Weights of a small transformer language model: 8 layers, 9.96M parameters.
Each number is 500 + 25 x the weight over its row's rms, rounded and kept within 0 to 999. Layers, rows and columns count from 0. Numbers have three digits each. The size before them is the row's rms in percent of the matrix's.

# up: layer 5 MLP up, 1280x320, rms 0.0509, rows 603-686, columns 128-159
# down: layer 5 MLP down (transposed), 1280x320, rms 0.051, rows 603-686, columns 128-159
up603 100:564488459506490495510518438503473455455513435521469441500481487517494523478509509485513443505510
down603 103:493520457511516537524485498498537476497488493491489531482521528524517482465495525519472483504507
up604 100:511524476497481516485491501558514496498440444485554568510521483499496509493472537475529494489491
down604 098:472490500453502517484515505534517496495484488510489515490500514514473497522465524547482518471551
up605 101:519479477457477522479498521491516514519467458513535508509453547533525477484513499505513462458479
down605 095:478534472503493488517506500469517481517525523447477493522517475477486440490467517518551534461549
up606 100:514522489453493481516509510484513497490462472477483494512541509433495476539503529487523517499500
down606 096:482490528502513503525468442545536507502455502487493495513545508500485512531532516509461491479472
up607 104:491472495528487514532516471488549516454520462523444464485470472514495516539486484476529469518476
down607 097:458542532520494498516524517548543511514489472502551489500501536504504513484520529564504482461532
up608 094:516458506509494534490501494467471467493496521471541483484504528520509482504489481482516479458522
down608 096:479502499476467490514450517536504513505490507491502534469518518506515510498509520470463554504515
up609 098:488465473507465496463479499484502517514490529446492509520530523498540503493536485478496512527518
down609 098:499506533501504524539514511503450519501519525503516503463498530562510471465470527481545504504503
up610 097:495489498488496495489463523512499507523501503488470489441494534522525503487471500496504517469462
down610 101:487517491511479467512518461495502486519491488506475534510517468482476524506527459494437511490506
up611 097:480483502529528503525480507494498523518472530530509461525508495484474508509507511487497513475495
down611 090:553513507485510473453481485532502473448465503458526487481508474503537464477477515504496496471487
up612 106:484498508488517498498482475562457483512545503513488442486491485479550518495530523485523501537509
down612 110:438473505488473490517523521516516497496503509493510517500510474471499511499466516535456465507485
up613 097:526527502528480523496499595503520494519550512506531516538461543503482483520504515492476463487497
down613 097:473500493506517523498507484524548481522468515524499499509481544498476491511530481473482568492499
up614 105:491508519505522494507485501464547538517535473487483519493522539503508502485508496501451491475481
down614 112:513493514546522505552501487558557496516485522447472545491500519495510500503516554478514525497483
up615 105:499478472540516531476463481519543489506519510479484534494443493453545485470470507490542452498505
down615 106:467487530541507468538496461512517492456554487469553488500539468507492528465541506478525471526494
up616 095:518510481488493482511506539450507558489491549511478526514466548492468506499474511515489505506535
down616 104:497506500443493482473551525468527520504500494531479428526503517483505452507485534514473479533504
up617 101:507516503495495524509501462460499461492472479527498496450495561499483552481524494562493514429506
down617 098:527529536490485492507515471527559506485518540504519468540521509486509479489493528494457477513503
up618 098:499509446429511525500512530466533533477493510486471524551475514506469452515503498538504473479447
down618 097:503479479536503445439517506520489514524516495472477479458525501493519516492530503547466525439509
up619 105:482472485474485474510440500534577469469466511445499511539496538469493466528495493525498487435544
down619 117:503461523496483509434511488509533486449494495520499497530466507460463506541492494495550461492503
up620 096:478507515471497506511545455493493540520457574509517493485495501518508542512584498493459490495473
down620 088:494504490495517485539491474509493481479506451496532503497490519497498526508457504518477521533499
up621 094:480472518540492515478489513494501503518521529456560488503517521482467457485486453476531526542471
down621 088:537561529496534515515550498479527504492513482536460502476522493527523506544540479545535500500488
up622 104:484543517483497468453472516491554517475507461487511485505482487439531460491506471500518488501506
down622 102:522469464504524456527518502494513540546491489483502495517501524466519536518455470497527491514479
up623 092:527521491459497460514533486492506546473484479493525512503503534488517516528520516519475467419461
down623 103:525470488499547531510504500487477504518528474489495513483508487501498476453476515521525522453481
up624 098:492454481481524507488522516458516508512465523489510508503503523474492489461497500516479484508483
down624 095:491528473527529508537502538461531450537517525531517543499488515542499556500515441485548515441474
up625 099:521471510435534476523519554544513496489551485446508512476562523535504492493508458490547504512468
down625 108:512481494492523509527465459503487486520495452500498503522501508506525455527524485512494480526516
up626 109:511503454483494515474482475505506505507490500496494492529450494524496453488554505492476465503524
down626 105:537519498551519483527500499568527471522519514514452522554534517492524532518483522503507530534463
up627 101:513488504526492500507506509520518486501524488479519499467494464523492504487518479500494464508552
down627 113:488495447461521480505495484470517531518452497478478481481488524541486508517522479503507491445480
up628 101:519489466469503506483480503554535464484526538467531532494503531478484514504526520535492491479477
down628 103:515524535467486466474501524478473475515463506495502497495513526512508515469516459514449501516500
up629 102:519490502521460534489502500548558516542490504488525487523466479496509485485479457465514472526473
down629 096:524474537471530499513475523524490485530470520509477500539485498540494497506510482485471493475500
up630 092:509489487544490525490506500520509501522512492478493512532548503465521505543490544489481460466532
down630 096:494500499492532508522471516527471495476495473507528512507496525543485457507526456465517532481491
up631 097:499514471495472453493488497480523486504481472516470498503536515494514466517493492519494471429490
down631 092:511511536549534478521515533533513487463540501485501502505488530476489472516497503506517525486491
up632 100:538516505509562518534500527523503478487514509501468531522510439525480480518524531492526524491518
down632 103:486486497510486455496531531493467553514574506482496502429486509500477506519493498536521502472484
up633 099:511478517461501536474484571479476528513499481482463543512484518486459504485461487561510475496509
down633 092:456488480487536511493496542535507508505502512506521506485469559549494534511439551466481506424504
up634 103:483474501520511565495488511474520513466535466469536534511505493462499515487505483474515507538467
down634 109:517495512477493502523505467465509522495447514490542524507482479503476517498478457542495512521515
up635 099:508490507517477495480465485432540507462513516509489525486459539540487500517513536475460529468450
down635 095:473531504477485533493534518532490502494485490493502499499496508485480510479485480515526501430501
up636 095:528522539502473488481508531498523493523500524509490500512499488488454472527527495487484441447491
down636 095:494527502462527543507501492491521513517490495489549516522492484487466509451508490483547509362487
up637 123:466504520473502489499506501477522523559485485507479497508490499505492563506519508500562456479494
down637 137:518482514483516471524456548484475514550485525516461525510479518513533576486497488488498478554535
up638 088:492488499444517460486517540540499496489480522484517475458453492543501476485524456471497499501503
down638 093:471466465533473552519444503479516504499492491506466480544506525491498498508479512503500503549492
up639 100:523490470484493520519482490496541509504455452521505517491478510480508534515493468473532504508495
down639 101:520483493512506497506516556493513467508520506533500489535538507516539518507498566492490510522516
up640 100:488511477536485525468477534471491499474509450485548465563498516496514493491512539511493499516502
down640 097:504488511551543513476522492501473437508514523493521502490479504540435454504489520501437524470503
up641 092:491484511551509527503482490536518499489470540524500476505499505509511512532468504515481550498532
down641 095:521530509496490479512476496474489515521549492472573509477560498451518466485565521472470481462528
up642 096:460482551481523473465439486512489488496462464508520494507478500472522467492490517467491482498490
down642 100:477483444494500527496459505478472474490493526528500493463496498519529479474532481482506477501524
up643 100:477506480490485501522502503458520482478581492505489510532503510523522470527478473473521508446529
down643 101:471502521517466497470503523520517520489480481504461481494510510507502496463453508549493505523474
up644 091:446483532474537534513482489532467510494484525459505482478489516545485485545490505480499495489520
down644 101:490492506467464485511474528481517450482538455478494541495476434508511509512460464520522511520501
up645 096:456488500484524504505498480490473480541466545466489505507525498523484493519502512483494521500500
down645 089:509492508496513503474490482480501534487522505489488529511491474484503476484517491504503529491502
up646 095:534490494476564496542509490484525492478508450520525498485496475493459475520511534469500505491474
down646 098:515482495468473520516529499477487522474495486506464537494539466472524500493485518491524459563496
up647 100:488431484521481521512471505484475463535536492458492469496493557497489525539507472488496500491524
down647 102:509499462464513470517493479540524440499540498489516490492483502545497510505519485525538528488494
up648 104:464497567557497506515504514491482507491491505513483495537506440528526485487535540512474468499569
down648 101:532543502516550511487508489472499484512459535471479521508474520527541500542485507473514498453513
up649 099:477491514463479494430500510504465505500504509501508506504511471521494505495501525504508558489505
down649 095:509502468529524514553500539508510471465561488482493507485495517494525523459500447506508472468523
up650 100:485491524532480517522486503476547501504484495515458510480541533506507540524462481568499488473512
down650 099:543519507525493530471487513490501496466518546539472463539480473497502491478512478511513529520520
up651 100:535482484544504517512524459500550493527557475501512491520505474492528498495490459469487480478504
down651 111:501493528483498483502471519471522510480516486486495488450498472528455484512516507504530474595502
up652 094:496499488502470506482453484476475508490464472491469511547505476536474495486425531522514549505490
down652 091:519527509529476558506553545523485543535530514510489464500490473530496533513544442495502534514525
up653 099:546495486491508482468453487517486530500481462497504508488491490521493503513483481552543491510517
down653 107:524527531487497537493502519470434492520461507512461544490505503500527526508503528492497526527503
up654 098:530509509495471467547548484532499533451496493488535479513505504484448503510503516479475518456543
down654 091:475528499482532489507535471484477449524485469503492536464477504536507520475514485451467508521495
up655 102:465472494472480488489516474492442525559484527539521519493525491472500486538501522521486520521518
down655 090:496506450499521486471506498534509539506486533473527530502463476515517507497498506468512505491502
up656 100:501465502478525557522488524526523499508454554436500534444525482537511498520524486480511496515502
down656 098:527525480507534489490561465487493532488502494511498535518532506507512507496499493556510493537490
up657 099:481514497517494522497433502517529499476484485515490510502512487480538462538473511533529481454492
down657 105:490513468502528496513480536496509510521532434518480484521484463474499514484492513514533488500455
up658 100:501510511516490545507487526504502502555518465450513530500455502494515454486520514508478458447451
down658 101:534476504489514505511538501527492511499495485520504493519513520486455554475478503515544534516508
up659 104:492543508511480480525494542519537527465480506493491471493491504470490541533530481490492531525513
down659 108:498507487474536496495519514502537529487515533494493540502461503469484516513530439447517452525507
up660 101:517509509518474453452480484479473558534492516514510518525502490493481471451458504489534521482504
down660 098:467497512516491512521483482468492480491512513522515485506485492531463487473512498524498527560475
up661 102:499542475501496518517504424495471460513455546513490473541513517498471451470543472493514472508438
down661 096:520503499504505522499515511532505500551545458497501488500553508506542476485500504489500529497492
up662 093:505471502485475508509537465523511496532513558519502474516554471516539565490545501526491534508498
down662 088:476489515500486529533505516516440508469488491436537527450472471531471438506499545492491453540530
up663 096:486486510481465482470466522487530469544517500445488538473507518513575566476494480506490483493513
down663 090:485488463453487502524467474539483528479487511536494481455508481538528455513504520498526505497466
up664 101:479501490531493535527507521513484485478481503471519481522513533517468510483468520489514544492498
down664 100:557496517473495456441488495494477520546552523498504480527470489512456462520426542514473464481502
up665 099:525490477501484464469548490491525504471527463452465528496475477477478529504547487488527508489492
down665 096:500483453506495530483545479508483512507498520517499525502535537498519514509523493470510516488504
up666 099:466484533482441504500505507504558503479487483506504517509547513512496497481536489478444479460466
down666 096:567486468503520502500519458510517471511497523490476480551476494578517479504520505514518504486493
up667 096:482520475496504476479477415482470525513533496492512526486515475490491464494503483524531461499525
down667 089:526515523466527489476501485517518499452515516511487481494498506492475518498505496545556512434487
up668 103:493531534506510475540472511529475485460483493497498477481550489459483496470521477472479480458497
down668 106:513472476526497468518518477477502494502520473530544466520446490481445536505506521498533464568514
up669 099:482479514548448564529464487537476460522506490476483433525516496482469508490516474498516516483478
down669 095:481506502473509453506535515500458530498472518509526511517475498478514487502513512466457470485453
up670 099:532505476552468494500484526528553475547546503493522471533520497511501485524530498526531483507496
down670 099:474468506539496496538481511487492522525524532476527522498506497516525475538479565466520489585513
up671 105:472491526476499529455457490514520552519499529471497475485514544459471540501542485470489467472501
down671 100:495511521520521465456457520497482530526524456514512550496489498527511497537494527550478529433539
up672 103:493496468522489559474480525514510531461466490478504484521493497502546509472476491507519530477484
down672 101:480495484505447537497517506477474508515514508511527471524479519493477510482487448512514525496519
up673 103:521505469493485510521452484505508501436464483491528513526537500464503504533506454465520511456510
down673 105:461498488521500497518485491499482546495490504481510498531500484525513518458511478515511447469449
up674 099:482445527500490480513475499499536466520483483507496497505499503512510494466468472493497538525501
down674 088:544460463507497467504545464514490524554527519501509493474549496495509528451496504521496482478508
up675 101:508510497483516490520553504473508524564514517496490542479490492487504462477499510512473521524523
down675 104:464491530502491491517539513523468521487508504497506477448531480487516535531523560501452487517489
up676 096:491532504486487505486510517505490451540494475471509496520523504497482480480541432493508491482485
down676 093:549504490506498512499477526484517487479482545541493505496523535447490512514482505531524519505503
up677 097:499463503476480481503535495476518486530535530474485501521535455473525494541496509467450522478555
down677 083:475521484508484543485487519471473478484460469492502506446447526517532503531482537501481526410496
up678 095:472496469506533503498506534504481506493455481491459459479492479466493481482481527504516490476489
down678 096:494571538480506530465477487499464493490464547538501500497469529506505511513485512491485479466486
up679 101:492513539482513494492488521477512513479523504456506485489459533479526442474465451512491509501498
down679 097:539521502467461501492527542528469470483496488541506482491460475478528550478474542501495546452437
up680 102:507450473538513502477490482503508527455567517512474552464502528493531522440478525434499529521458
down680 098:546491502489478475475472519480501475515512528498514473502475439477497464512487509475498478526547
up681 098:526471520476510483469515547544511492474494512448504486489532499463486476475508450482503490487491
down681 102:504519507519494528470504482533477489474483495475522521519495472522496507451509513509532507533494
up682 104:450449499483468480465454477461542484520508517539493484469524526477465532519456502478509489508488
down682 104:494494494481500509476501534519486459481484543526535528479542482516512510514509442498480498474509
up683 096:493502507527490528506499488500514529506487524456519509543498501469501497543497474491546467508476
down683 100:511500523506495490495456502492539488582498462466455481468465484538503487492479524491467453521543
up684 102:539503463543529499502476483558522487514514461507494492476492450504532497510520473493523512525506
down684 120:542458496535503461508468483573495533480504476481455493482444538500498523491497534476451488559468
up685 100:466488544481467477522507475515453467522538477463496520485505554507509540481497540497525472488493
down685 099:498469486536512528564542465542507541544478477487533509519507491502484493474534485515528471491506
up686 096:492489486489473495522466436476511480502487509456495503507527491514527450481519460484508479503518
down686 088:482513483471496458516465513470516469485527488526489493463500501534463513511519515488483522508527